From a checkpoint of a small transformer trained on Wikipedia.
Size: 11 layers, width 160, 2 heads of 64, MLP 640 squared ReLU, 5.78M parameters.
Training: a variant of SOAP for these matrices, 343M tokens.
Each number is 128 + 32 x the weight over its row's rms, rounded and kept within 0 to 255. Layers, rows and columns count from 0. Numbers have three digits each. The size before them is the row's rms in percent of the matrix's.

# k: layer 6 attention key, 128x160, rms 0.115, rows 93-127, columns 0-79
# q: layer 6 attention query, 128x160, rms 0.103, rows 94-127, columns 0-79
# v: layer 6 attention value, 128x160, rms 0.2, rows 64-110, columns 0-79
# o: layer 6 attention output (transposed), 128x160, rms 0.178, rows 64-110, columns 0-79
k93 072:137177115149128155118094074168080163148114204085152134143102099096175127123209225160127150168083137180120113121138147096117138121139163105089073116147117062150181132117094155143166160112107114134149134145142162100108110110120130149109155060
q94 085:111168134181160120100098100138162174133151191161116062133152136210091182093100146144105095083179127141120170163142126190173151095086184070148114106082088168110062118136132118143095166121131138112103102145133143133104108123094139121174105112
k94 073:131079085136126080144080134103119094125107083099128197115126136082135093124090140160126117133078124109151149097122115114096141110107152161122138141112189155019163140154071132181111131110141125152113071129115115152142222053129130081119113211
q95 084:167172053150166098115075104115070173113141074102129160145153139110171077171147092134155086161109098159130180148080140113184134146098158156132156067139107131134127121079108150114122142138139101155168102163136147192122113161079198170105149083
k95 081:119060172114191181133110107141142068175101150149169161153138108161132101117095068111085102119086151122146049138194143156170104118124119133109143127101120136111126163139184184072092119165094128145150135083157141129174154101111096152178169188
q96 088:119068113139168163195137102073122074149135123105125181121113115207117122110149139086137161154144178119149123074098135154107105109172099126097134102129134143090184123118122130118119144119143132123113111084128118179198139099086140117105155134
k96 075:182153144143134096103102126141112126131199020125111085146083098119119134164163114153090127130061065176087115129132154152148140132154100160135135081121109059113085131079142104117156136081160153106128088084165118109119170083145117144132088106
q97 078:142092150120129128129175142095126151068182122106151121143089061124124088111124106136097135143118114130138134096146109153146136123136075118105090251115149102086112076133146159111135188148148127069110147129099115115147133170112142130145132120
k97 076:076160111092120065074112129103055028102154149174117090064146118137121130157152060119158167144173140145127119121108186103075106120111165151129139148157108103061170153060168154132108183161102111130152113127093123090166083125126177138134159144
q98 084:120167124153170161159154137087154109173130107137175123093167090084127117121118118121113112128156120097124140140122091160156107140152059122160098149184087125165128163098157135177172145135087117097135187176109102132129108114107162098104150138
k98 075:147130113157143144109144103106167094128133184116086142103148100168174159137115137118118140131180133129177092130133115141158166132131144124118133126119133159084149158088141157186155073096103134099142128144172127165119131180160154147123134138
q99 091:121078094072097101178125112151107131082099154125138142130188169097138170137144159168096118097151057163169142169094132098149171107164117117159123122137167126090108177154056178146157064134097079080085107071089108136069129099150102118121136141
k99 079:139080099186119080125065118132117121162160163123138068071144140202169122113096106060172071130135100108180121174101157092059138097158142112058089114105126096140089129117130133149080159074154129102150179188159125143090147124058121147115097106
q100 080:154101119119200132113157139101155128108177103135110123127194178164139165150146127062132099139159140112169110135127155084065134140089136097102111225162124094100087121167116139146124110072190107153102171198115088160074145072088130117192113076
k100 077:102094129096135101174102123178125101101079158119088083088118117092098076102135088110165158077138117139127159111088109154178117101113088127140111040126144132071098126117131136141096125139131151131132148170184143140102167101117118131074090166
q101 079:160120117098088148139092121185126098182175138167106151153101058119113144121143163140113131096145095070097118124135167171113141171182065127148141100159109137172105155114092202138118055133119083113108139150165087133129165139081140164177155062
k101 078:143097074155122134117114165115120137067076144088107142150143141173104150076101101089135109084172130124099182108098145084152133095141074117143057136147179177075137103153144095120162076140113114173090075156180111124097114143111100104126096119
q102 085:109088104130067149101101140160169104111122152169104131160116154115140150181139142093119104085155121140141150192107063125073115087144120103116104142155150137095106097153145183110116112144057139096132130166147151108190117106203154163162022092
k102 079:090124141117084135111134109126147154100138173032103123117107148151099064119140074176129120150112149109155116052116178102152097120082126137128118088056121103135225098145165136067136104155169103142109128211153115187116102156138164102155169118
q103 079:132197124133164083144111146124107111089102136089100118093066133110102144135119221108126087120131116149122110143182173149200126081181138111079162114118120127112173146126118102089173120130112120156085084167168185112162171117098163087104044057
k103 067:140103222092136103068105077117139127122130106160184162100146173099181114167182141143100173103122120131207195109082158071138131114139052219163117109119143127187146123153134148093158135081082114101136175134149155089129151178125104136150134165
q104 091:094115128113136069132087150157154114143067161099150186109106119137138172105104038155165149127082091099185118134134122157161088119056128090136166113114148106091116132163117128108141097114139076075161176099173165131117125064192122082153141121
k104 074:128120168092125184069108149155130103159191150129141101115115111156133146087116178133054165085137074117130141124108109086097160141129076115125162151126183091232121146059122164145101150152105144111110174147156088119095171158100105080127105082
q105 096:085139187183110117069139091081100113117136159148075192086092129126147114127125139163100170079085098124111125118112116124117128139162108144074155125153089136088144100140112158146117178101150107072136089116122138093125161117110090118146143146
k105 075:134127121168111103158102096106160165109159133163152133156112107104186150170200125079093115105133093114148135092112091087127146120144144163141154132162078165134164094053104129116154152139125165156188101122145099179157143064131155113137182127
q106 091:149126169178137102155104154155111187126092149116069120094139159128129101078109120106122113096134117115071105184209138116156132209156146152102099163120101119132152130091113170109175121145067126114134137160105159131099133133093107116185152078
k106 082:151147106138129150066106125191160154181146155113128134107101131133135163149150153194164103091155136126094124095106171096152108090141112106136094178119115128150131091148058128191133129119097080172175091103120151125188137143173141134133129118
q107 091:130093125075129149093182085148106135135160203141159171111073127110102093165147119173082129115099162123117161108108173167110088050118152129127140107203128064113128136142149133168165147109092136163087183122170140142140072108134183155155077150
k107 074:114153115105104095152145138155110112152109147149133075170130115156087136126086137147120145065087104141158081126112108125135108087131175118097122155186119168168112096116104163091084164162112127152131194181126160078159145076134136133082144092
q108 080:072099145064153070096172111135127174157125149150111086122143117063132113159096130120096138090134099167127144076090099193125112091014164126089117135115131149145154106153070096097118129139082168089172081063128153109104149186187105162052129085
k108 075:041133106135123130114106148087101104101136102118136165149115149089118145113123161148083039101109097134129133190177101152131193141119102075110111106161115103213160118088085107137165171176067125112165167117093133147138116069150170112123123117
q109 079:136100094171138133132101120168161139159138099112090137109064096187141073108115150127149080083096129107111208133158104150181052193082144150144140161114116131145152105203130118094148119147161098093107116177144083148145160179135150056118162130
k109 073:094150099128211203109096112094079105102108110125131135089128118170124144129089169170081159090102125146093106106133132128162173103086140117083157174141106078120172175113150109184143224164122146171131116155135148139125111073145137161136105142
q110 085:113160169147139135134150136152061057160099148189161182089150117112119113135098142196142103103146129132123124144187104158167135136117120142167137131155105159124109187096106122181108179116075136139125124141158121135167137137136142161175091112
k110 073:166100167167097136093059142119132161097117124119106071121119133111168078074130119158135139149186141151199143081136116121123115177145231138118122164126173087214183177155117085155134125160128110129146164063110100129095132166171118157164043125
q111 083:123068117139186139114130112104097116169120082114190109100139134138136165093151167131103056169160115141099132146145107224071164141189099174148176154116148120177106100102194144149061155141143149170164151169185128100130193085117122190152172142
k111 075:090108099130054151130104147108122084145101143162097143158162128124175086187084147148123120176144143093148181155156203113089081067112087128151046132114116118122191152136109143144172108136143114167124144125148100158165081155125163171110106047
q112 088:112125042127152106046123125154118160075132130149125113126106106089180094163120159166044120141099108112095120137155137148147159161130111155112121065153120116114142141087107074139133054152150111162132132108161163143162160134158137130126172149
k112 076:091152159099162138079162116186090129146077176127165133054151132128070158119110146157092131125124134162148085181164137145118105116133178131131105104210130098186173097079119118115133163078058146114120128119168141181120076157139089155117123119
q113 081:132113134130118175192115184066187120105106114097106100085142170103128204156116151142139144086119052102102135141109093177101078123095144137047170122117094125096136121081084103141106178160168135154128066128110150135093154142109113097120130106
k113 069:151128124118161053110159081124136078212147124124139130100166158129125088114185139129104085131144144144166115130125092111143176208082136161143112107076137156046102098172129163122095155124107077139088083138188129123116081176106123100090115121
q114 080:130124169138127147141066136106163094094145112141145110095159097146151141120109158123090127118070209131206144145085142142142136144062091124147146150112137070120123118100169184075156089133167114092094064149182190165103116110103102130087169097
k114 070:089082111126153095166142078157134150144052141115131156153144130134162153119118149146144088141165095067034122116105176146179150131127110081172110127105155132136096164170161113161114234156083170107153122120161152154132126156117088154190126138
q115 086:083130160127158106170109104183221103133130038075110108129164125121126137125147086078126140097133148154133118160058161136127146153169149117148164173104125154104146147122152116119108102112126171099106115074121188129109173189158088096162090168
k115 081:140079178085093081127186140058185068142114114109120142101115142157131098128097128135180147139145165125129156189182127091094114186115117106121114095124147092139138103169179215140135092107158117106088104137150155135170085141070140163145158070
q116 085:138074134114103090152101130095167155149114134145073165119121171148093186156169121123196176120151098107121138115068130163164090174087178090158099109091141141150120181134161068121134081123181178105119130192127158089178173171094059092101118120
k116 079:152147171119173139137110167109097204124101139169126129137132181131086115096089086091137131130133197100108107141185255122147183153117077090107124167144155123084110133153123122144157115129135158144114166127127174133141117153122117125106134114
q117 080:108132144114057144118178175125187109118131140153105178135136191119083115089185103130134076105139115089100107140120138134120145155117128161135166089117145119161152096165100137117100140144179125093115090120113121190123155114209070126131155078
k117 077:135090096208077217142124139137086127162128115124132087110110069148112170155143105169113118100172141150165139149160140144149119150130084111098071139175186171116103137118136173098149155164094149085111091062185113145188119126103132166152164134
q118 087:155138171099139128158120153065040100127125162100138095170148101157094126157170080148124102133116128142117087101124149156105111118134110112150097166147115063088136090153178110143108144097091197151117128152205160122098073078164113107068176094
k118 077:140122146151116105156145160205198137174156130115169122090084105103096089163124147107115099096164213129137183183149130128094103140129130139134113175108077137171087110097157084129147183139103067111110141132122077090147155178149092153113092138
q119 080:080098126131169089122148186146131104122143136164105171100142165117115150181130146118125162137120078079133172126131131108160095134070121132104201156137115077103145148116156125119121158085155106116108178171097112121125056113114164122056132113
k119 069:112095122133178186176118063146127144115085166169145122100107178111153132139194188110123161161133097138084007101159188130080101158162084126106097155128156136155143155127099132143097209118159111079082149163165146134134158144090095138150095126
q120 078:119178113110095148110164132134166153068034103121092119129177095132160160139132169157126168119068114122131139160170115100103131122095137057184127159110116136144148087168092168180162165141101138054103109124094133115108087146105155140176067120
k120 074:153140119130106148098133117157129124152163136152116108178132122158134129113157101146190105073092159104145116093150054122123135172097113098116117109137090124120111103150058101187147116106161087103126190154152035127165162158179161119185142120
q121 084:111141144067141160181156105184141137175140155148134125151103127095194149133157164198082098158113129140091144093086126157062225149135144104141107171074122108150165146112123109131068169069119141172128159095126131129136124150103181109102109128
k121 076:140105151120186066177144095079120119091131131111086148132189125133143091142105110094196156135122119094174093106204163075174119154140182133127162181144110132100129169171147164136152120169101103070108148107100109159115141083157132163119092087
q122 082:091089202083150118138130148124071128099157141186151112106071117141128070089147167103108123140132123195082182115057174049064163145127086090102162140147218167101129128155102132146097097181123168203180160136090104069121093153102120145090101091
k122 074:140142142087115212149154098116184150103128078138092075115139127101154094162097079123146150128127157072115087185135147110098144159092084131147089099111114136155103080202141130101176089119106149180157116172127133133046137094158117114156142129
q123 090:102148126152155048130144098107131127182048153133140143148132130114086132106194154156131140153128160056130109101167116081138117110136162157057109153036137139098120090080198073119164172122154197153126113051167138142153178111126146117121210150
k123 073:176101124137164097099175104122058095121135100147158155150127091203170186131117114095118189147162130215085072160107103099088098083121132127146161143186108133160113099106177169139075071084112139160165173144197161100133095111225107120147081100
q124 082:123094100123089137155080120148096128183148066114102173132105169110140113132140100087130061081088134075082128118142166132144097174175169089082170212138125141116191088150118144149116085084185098129150124107170097077094099141150133101067124141
k124 073:114152136136106165118139072138149093112117188115182108124098120203096163144129121114168157089143159120128207128157115135110093125124079165152112097071150148105119098141091145078117110119044129102096117190142133127154148121094150170090131111
q125 077:154158110130145137109107148144167124096188219111117101099155178188075130173136186131127085139135138098150067132156103156116135143114118129119143081150125121108149057081092133148109135128131152077152104113179136103130141090179229168102061082
k125 081:121115122176128081073125069132108099133078121091160127134109064080071120121144110157102134168117142082243142109099099131124138127115102110144103134125149142096117151105130146130137092150155125104087145075123126178138183123204125163172136139
q126 088:147117154177140155141131145130118073146112125161157179064161121149156172141132100156106146102156139157127083121034127116157131169114219152124140171107094130112100133133105143139136106123146140188124142146133130110126159142156169166118142128
k126 077:134097108149127124170106136199123120115125224084080090086121134130113124130095075091129109079095166096087132162126094154255113119138089158120101155046115153101127151142129114141102131138171087122069142109060144153128112138121098164115126103
q127 083:080121029092038126143095125146132145141112037153162126126063126119128105160236107187189176114161126140128116119103145149079102059119154071130142096169078107134142078123112136166156151084113124128158144156104142086142160160112120127110076125
k127 073:138134126088160155100176153104083155133114177104097127118118098154139151140071122139097067160063090122126128086144154114134170188076156107152139101141157136131141081095133184103113061120174119118150177148084133097110137101102188149144126168
v64 073:089128122086179060108136082059186139107159089090149123160138109173162184151180079148111120103142098137086157141086092109182118135112107112056132137207169149147151108133094143185115097103095158112204166156154169130213125149132143076148112126
o64 072:141112101087148123108107100121089114130153089033156140185165120124119088118113120071144171067099106117116123158153117084152141206181125150184156161131118084111099091127115080133168118121194165087136165081151160140130097187150140103098123091
v65 069:146151161092153132126101111112121127161164110112133109132101102173149108163231150127113181114103110083141116142107123110070110159131070147101144144105130171143148149163113079173171129092146087182134085147166138127128143057120187082161144116
o65 069:121087173130098108066137111086096123151156118093118144108118124027148128145150108085115096157165106117067158129145175133157127123113112127117175082165120104070117108074136119151156107103142117147135139113138105139074128089137110141144198119
v66 076:147148215117176149100108174126114119159186123055114140108106067131123128124142092052130139091186118134024139174141135112142135158120056133128108161149081124119103124086082118178140140103079131130186140100103082130153151159106074089132082096
o66 073:123105161083181090122169152167104144179160066141116163101110219149068082125140118106119201158131110062136154168104159165137135148088099108125091119180112082124118079149158144158124141120143119147158101103087083126118112097089108095097132107
v67 074:112147131085076103187141117158116130087172122139222084158141153146117118175035129174107135099165167114110117078158082092162144141165177193112109095098093138128088132171107064122097157095155125136199152124116135142140154151101168125134093124
o67 076:115159146099110111138143126183116081118147117113222168146137176121140103110100165168151149097130106098100108127173061124201140131151095144136165070122128126080117167146123130202180092177133113139126140140106139189134084119135110163158073097
v68 075:188086078068164119148141192137130091183126109122114128127120106150064119098142130168086108055117125111130117130162092106082120095124077207152153168114149165145134155115111123094122113098073165129066112156117137099117086132145107082146181061
o68 078:146094098170118102104122112146135170159183113139137152155148085201101114115136130184133134107140128100128198119098116117161164089101164183139147137158100099087190128048089175111108079105094104184143145191089122076075101130085152138142127112
v69 075:100124104144096155159151124097165115179144144127115140118111103139097083130147092193172189165138148119177091113111118156121100079177121115091128175110109133163112156116204095129069063130082112185064119182152093133120152143161140108128174172
o69 071:081102148075108091144088145124154112160127104122151138138117103150117177141096073137129147124108185089139183121088092107077123069185159061116116077173153163100107171104143081099082055082101173193086111158177139096121151156117114148120094183
v70 073:101144071129138125135129142103105167097159092087176168079070110158113113150198176146133102140108132094136139133152143132090128119150106158093094108086126106083113132143114140083173188147086129065109133074168175087175112138120197136139121120
o70 077:129152018117110138066111165125150139097102139116199212115096057142160051118130128136061158043120090132156142183139130118160100175137071133096114121139148110124146108120092150120140096190120065074163158142156124123150136167121125181174162116
v71 074:089164158107083229134130127149116160090114159184111131060087084124114145115131159173118153128161093124096132157133053180106133080136193129115106103181091154122146106082130161127154116123180145078124115119115134141124091171179125144189116115
o71 074:117143130163089158128129165093161198094155131150088059108152101158120151071119105133135147128131121089138169136166088217118148129143117070134113147124123124141156134054060169113131148192118084076120166161098173115129101128116115108162144082
v72 072:132159102107139133103132105098105160170132174148173141127083124088106132118111157117148156132101169124121125165030116132146132112145093122079152162166102141128146150154111143162165104162124086125152121132151116129119123139175097140170088141
o72 066:101179138168158103103118168080123142124133113180187107121109139037140073148122131124113169128133168135143173150134122128140123105093115154102131188104182164121134126132105056165122065137135107116106171171110086117129142186159086119137141190
v73 069:124151175153159156122075147113089110094130158148089141111145128070083078092126084109145130075125121093094165149163154146179136200132086141137160122151145146126111144162094168133117211171135091095080169176154107137129112152041129139112119104
o73 072:115121171167129157165108124135114129119140094195121102182146138104128107178105141141143079119082158078107147084176102131198123216059107104109091094129101158150138133141145124120118126146085081180130140097128103174137126152100106134095145075
v74 075:126056103154143126144159116168115074113144111142100117144128159173139138150141127136126073140139138109134123174197076219105136100179114114101095124132141108090193171166122080067094137109102124138069093168106114161127132131165177175121122142
o74 077:120128108109140079091140059165110119127154151114166004118146106143191101129103137139114121123090141103149150147152097192115097111189150152131123102161118139136131131134144208166134078103049120121079165147175138081086123147196165219101131147
v75 078:166130132088113097131101144095133158158090111125072131086179168140134050129113097105103145184127086134058136101089107199156174187135140128126108123149113110099134096093170156114137051113147106196084117099135137087131166121121133192082070153
o75 075:119143131105139162212114139085074105148104132126153169168138134104131100133148111161119089145142153114109135080079141141179130140123134049143125186109104120098115089176111115113098150125079165149116104128100130113127103165221195143092095213
v76 078:146144118151130104123155097112112118174132105197176124117140098166162155087128127118133111106105141202155089118123036092133121149126091113107125117082144128099059101142164151130144117112094078158098036127127120160124176190162142168118156094
o76 076:087126127086057151117139103135102096170134096157187104104139055116141129114199158154105124131127113160144124082183136122090186152185132163105120068120163110121105048107114120195106131128161129052192099162111114146079138078116114134187153145
v77 078:079081137114094127140141071125166087109123089098077089096110066154123149105069177128087149134198142130168159121085123158108134212073088193173096125117111136175126176095148108110133135132084173177133067106062131122126122140097109152192104131
o77 076:123160157086091133122127166147155103131128101103148067125115205125084171088078124085135147118153162113118154117142118191129177112134092104160140138164140195127158117163151211143166149099113163073121125154096125090108088123130189107192066121
v78 078:079168085059100158132135118146087119157120142136138124167143104090095109145155103117132128122160107112156141165120120112136152092133127134137091125111133156137126128080139131105127121122152065088121127120125094114066124107101104114188102087
o78 079:100133141133106141173133139104117145114113169148145138174149100125107140139140141132193119139198058100134098132159061088168145164046126143115167118083132140119169141100107159152141091165155159112122086106086075085133118106115076148151144143
v79 082:126098116139099109134115153096109172091078074174204107139075098096137170084172146112098138162121150145128101116165140133105179139102130112122121125135142070089126092130110133116113121093128113205161119124147145132081155104129132100114116100
o79 079:148113078137085154090132095108117138115105151131171059147126106104190078110140154143134201081174100143122111117166158107079187137113123122166111138152105135177108111156075105104152142170107060188146169105112123114111125129141077116158120139
v80 071:077168135173115136125109157132173145103108104176085161094078124142084182143159161124128105145096200136159147130132159120177153153179158114135154113127141117102163146117126116122080131164138108150088185134167064108115156146067154104125153137
o80 072:124101121126073148080054116081105132069096136111137145042131103173161117187127149100137156145109159158129129220202158069134132183112079148134143122126103143144157121157136153158125124196115081162146125105165132178113124114126094070131084144
v81 072:201102178148131151115076159148126173133086109145100120111136105086127102141078115124157147136104196091157128122098152109090149119104101110076127078142136095145130123124150119130168141073185138154149169091160160102093136085111143178149147153
o81 068:127141186174098102167107149117108079142112157131066128100129086061174101150133142097128093147126165176162108147122165082117097070102121119138128139154131147105177107128132098124243147085128158169137184120146162128095166079120097154152106156
v82 078:180072166133142128156140140140116127172154085131123145133109134161171155155109089141136130140101164080122137187147094193118127152119155123132158135122158082078111100092154127091121087111125112128099104132147132129161173206099112168129121191
o82 077:140168162099116180128144138149055117152134109164121145118138106108163099139103136122071134219111130143154179140091193144142175172173135119119148103123099137132167116084098144114160097141111099175124138111177112098149118125143067115124133169
v83 081:073177170145107086144141145113137170141157150127113101133131100078119165152129137111188164158117138114128175183142130124142117056143157136089107123095152138157072120131129100180163175133133165114123086140163166168080089099105120146172130118
o83 084:127151156163128085166176107158085194190101149127108132205137053129121142163125153146169164132112128125132114177181142097133125114189165153126157092095131163118075083168147107155113200191119124043156140134075132110134155143092086160138123114
v84 072:141148120177042111143106144165138160140133096129084190130137190217093201107151163158106124085171181090133111139066173109106109106179122100129084124126104188095083109060094060145111176119072146121114086110136122139133099088152168108120123075
o84 072:091117132133079104092105098209138104164165152110093171151126084150102124145152117102118180038205150130079107102078159092120131113119046150120167105154111161132099081154134150130117116143096071166079122130133142136161114146139127142137114067
v85 076:171184141133121098158147094132087217139135101170148100091086115087154142187146142178088120133155161137095128104080106114123109106163116085152136156105146146093102150147089204178108127103171161063133157171097124158117140153185161030144140112
o85 074:106102118124134085114103109155151193162056131176121192082177151097134172068141152180076137112136107125083124121102122084177168186168108083136126133190166149110081148161141124157107152129180105078151147175120170126121202147150060042120138121
v86 080:152131125130107098128088092086103132126081128127072141105190091167103099097129110182136052116119116133113172088124130088154152134158175121135152139109127138167068140158133119156076134120131115076110082062072138092199081076138122136100130113
o86 079:154066157148145101161091119111143061106138077097103156134145044163081115062136091089121085115161135174219152121091187090100092122198173149160157112127117137135138124162146140186117104117166098120126103131110137112157174154128174132134161109
v87 078:125108169167163216170064148150180153103105145126131129133154136099134078155151125077133123088138132135095157151141109135127117138182139096112137131180071168120147100098120105119125119150144153097101126096127140117124139139107153122168120129
o87 078:116088145135131160166198135149148119137120128185128126148131159109145134179129135130088113101147119125085160095144058208119086199118102103101118195102110176109179212066165077139114161138135092109110172135209130113158112112135156106124091083
v88 081:146072063122166160158140111116136162138099061167068137156162084176099137108086151128156089140123120133136101149113116133088095115107072048180142188133132148160142126153112089134102096119138142162044157081187154126120141163155067171187161161
o88 082:168108060143147118134233111171092171119135123178132059109130068090074145144139127074101136140153166090162127083087140097123169154111082111107172178153085116157140119098141163115139074101129114101107179155137126143131115063123128132081107093
v89 077:116099149098123132115154115185155085140113169141134148091137083171105106178128096122206146113079177155087156115120134125098097099168142139144174139093094142123130187116154086091148131173104146103179214146146129079118118132179152145109116026
o89 079:110098145107140163139110147124126020085115102140125106113142101131139103130087095155115165073062135111138154175134152135111096123108170133086152110086100103184108112148133063191099099102123155125154142159146139100162119133109110125139065117
v90 075:138115128123105067111163144136107150167137124160077202168128166079146123157080156134163146141142156110146166139177121145174112093118157146108132103101134094176188186155156089110122096106092102142101192058134194129173107158096150152129137124
o90 072:099125131079152053187134114180098130086145134127122111216161089098125117116104123114163057154125081123175095100151133114233128107121125145150107106172144089131156187187182109082118085129059117132164167100169168138155130127103152083172132117
v91 081:135085124192117090116130169118096151106146016138145179115133200137069103110112210075171127127140154142061084115138097089138144173136155152075171094081150117124112165135115104166126140081136099140117139110160137165057106151131171148148151123
o91 083:145087084133155138066112103143126125108100104098141153118121154111136106127118117141103117201173097130145114086227127148128132113066051153166132121158107142136116173122104128204152100124086088121139156126110080163082116092084172174153144144
v92 066:131143149154150156096125120136104167108104141158160114166135170067085166093098176187115184119089146098129134135134142124151110097106148088133121124082129094102146169143118131145128113128160073115162150146129098174114129083155134094102092090
o92 067:125137078162189096143114088068134173146110167168106154147117133121150152199104173189136187097103110173124117086154079162119095122124138078158164100043146164093119158136123101147137108101167080126106130121092134183184130164110104130136153140
v93 084:153170093109110168101126175063209127128179110124172128114130118141142098158110131163162146121147177123111132102102166129054156131112170149136139172156160131110127129137170203131144136134188183122150110126108075132133117091163144127171116121
o93 084:127110136136151133153144142142163072114076141079087174126137125151190130128069182119072104102132130107102171205102149109093083089120091148158118175165115118112108198114106149151123171148120127086090098129068074122114186129134146162135102073
v94 071:134151139129118000106117132162138179108138134138153099104104148073127099100151156137189124151141126113116164109127181129130132107126104128175149070121107129117161137144057080144123124098147111141141026164156112092047172182092134050142081119
o94 071:151107078120123173123120128116151149092095132095119172067127167073103145145176153140224124107145118160100140134174093147138162113126125117170140138191120153152127142204118108127159147110063114072136058118178131051094128139127089142120183078
v95 074:101115128068124195194121086105139109135096137125155076145069119140156109093156091136152141144113140176119115110133170148103148127135139092150124177110135162141108150070105135216049083115185130087166141202052159111110156195138160145100066152
o95 076:131093206099126132121146129104143109132110091127130094153101151145163103191155102115160111153135150181094143164122042129122146134124179108122173098145106098145139129119133120160106085082160187135135114211092138124155115187165086145073069122
v96 074:126122109127120114078121161093120130083128121108146132200103108108104078132145085127096134114161083137153121142174108127155137146095124134193157101170091123114082076167121154162145101133189076070187153128106116154107100135118074098129103127
o96 073:189067122151128138166122123112155208134133074182158154095109152134125103076169115076177114162126070066164112149140103128117105063090129135111179149111178097130128169166077104115159129097165121145116054108093107187122155141089112110130150126
v97 072:154104156021101121121140108151150074072127102132141110091179134134152143083107189091124043101137100098169137149113121143125107132138137175057136109089057086138111140133091145092142121147143105075133158132139133147162161158173091173175127142
o97 073:135139093120072164120127117154176135143189128134090072116122076116099168125069136123142107144164147125156106096108104109224116187152133131168105141135103109148108144143111211143091136155184140081118130144068089121103116116147144184164177112
v98 067:145117073123102072144117171146118087156156095156124108170135130084129148144122107086163085168175149118166153116125160058128173173133121141113099131101093182132148167149126094139117173107104127120185079098097108148149090144053130102108172108
o98 070:142081087119067163119116153162184127141136135113134131162121120105089103130107218116160096095135193128130154172125175139151147162131097115143099138112118105202104155129182126108119145081162125139181138140183112106107057118099136112124184096
v99 075:085153115066142163140158108102144148130120096114099099163135121155126153179135065123132066099112140118143111128076100184136147115143105099197132071158145147119127127184082070076139099111138156147120100086143136139134121179119168179103149141
o99 079:092124140145136081090117141142127108101148087117102145112121150084104163224144065117150056147126112111138104152132111150115150118164114130124156109123113130128078055171092107090118104155159126183106162126170148083090111094181149098150130021
v100 075:171100116101113100180120107151083112120185144137129122163130091132158076106113141149218091115175193130080085091179142124097140090118125113158124110149110157181076138153101153144173169170126123121149076173127152135179167140142182115096118142
o100 076:206117170142161148114134172115192108184090111146088180149124135154105131113116130144110127091173141110133107127198179100173106129113115117158104106168146131152125128096057192163144133158107139083143090167176152196151134164168132141100156099
v101 073:124129190065112148132116141105093124087138136171164121167129127123161113151152178173156127201126130125152149154118125170117156197093208129112193121151119074112071118122114058162125137155146128144182096159082110097089048148141102164064099133
o101 074:122140168099077154111141085108129116097121177165098083124152123167097083194117115141155107150078164122093151126157170113124152159193137085166171136061095092092128109182072057167166131116128128141136095093069112154116142141155073159189108132
v102 076:123119168201127134064136151113149140132085157170154116148166112172162129054063187124198092153134122076101086136171132137115133110121109118109097161168122137101155123194122137135073115116149148152107088111092101114126119095131134108100117196
o102 078:104121134158197124101128106154164060168126177153137095158051138167147137142116165060141119135102146168137091151139136157045148078093132084121121133131145161110129095123128152118070111147131120098055118085168151094111153101148164145093144087
v103 083:130150151069130143112156119143120155132154126070157081169142132137146100096174099104104143107103150130152116101014101148154065092160158168136137194111121181106105110168136161173122147215141118142168146097130130192105119122167115151175147126
o103 086:180089118058091125153162141116166135149144173087150062186145159069172109090171144092109139119100144129060095079104092129124119111178135143143117156115116183092101081083098130108103134142166104124126168153095136132141117070109117147191146146
v104 077:099112144167152118128162068123144118146128108090107150143126091134106143112114142103160079155128066111185105118181130139101189203128129098140116134109081113137102144107057155087119145158111180204128088215119082169127155157118101120166177130
o104 078:123095127197146069127141164064181093168150110088094049165119124152120165163151169081178124098155107044106089114146114123083159155193093079088128180105126092136125139171084132140138119130107132079087104123101099098094132143078164160185150087
v105 080:091156113176115105129114138129137150094158148091143101123083105126149162112158152095119116157151165109024172151161128136146181115112105089106171160093118130165147099146177213162110179105195113109158152157146119150175172156120144067133161168
o105 079:181091139150146162050137155120098107158097101133182136128109145113121176102118185064119104140120125128141168160171126111148101158106122155149119137167113165127099108159138113094108174057136164204143177115141065173187174173124106175143147181
v106 071:158179143095163132055134168123132118125133115101175106093117096117099127128059139117108101125158092157177119140128110067181097145093096062164136155086103124129149118140148071105164164110081132146174146120154122162100162133121127129096171121
o106 068:139136119112167123119130130098113159125147155179138071128137110179165147110100200156106175143164168146192178142153090092169154113141099108131143164123101047121133107137181060176151156141207113157098101069148088115090100114084165101172200090
v107 067:134148060091118140128134136121139116101120125136080092098104130136078157108081115132133096165172126112128160181137092130156125174144080154098111135175140169078174110150115096137048148175131156122089084068185149123142116148144095110128112124
o107 069:139180088116136140107151087167055182106162107132118128117099113179062140178113111115127069129138142133096138155109124120117150166101123165109146117144103133144138094063122117172129145116146089034051143093148121107152115170141113130082128094
v108 079:124185142140148162134185103136108080145119129105132080148085116144122127154225091086173135171143168078160106152160085156109079101186096110134068083158112131121153102065188147111082117064103142087125139100133108133117146125144096140122115157
o108 077:183108165116174142194133105093149194118178137100140059188115109166132181170194088148172085128140182096101097159153076134097093124180118098171119104120130144120127131109172135145156134085080190168140196151139135048130145173067088096102147103
v109 070:077136104134173155045108116119125134148151103141142166114099108115155088104137133120107096094125049091116201117149127109153082133102118089152115142151145162204109135118108110110081123170167081100178166168120120117186172197152112126113188085
o109 072:180127136081197095135179129145147071139126110109147135129072120141103105064159161117110126152172043103145167096091080128183130137113137129094171140119120106115128175123128121180114168166167093083156142126183111128126144172072189152159213185
v110 083:147186135134121154101218140125099092097132178113129117220157069108085133149140105109118156109050113111143141084110083092171145138062143202144165095124107162150112121123118161119141127165120081077134131107124099137163121163072110097144147126
o110 080:170177177135161101168177197111151095090142131122138193101164089110076133094091139098146107169082061131162111172123139128159130119072111120146140126093146134081096189120142119134105182112173116134128126093113112114098084083096120069076188144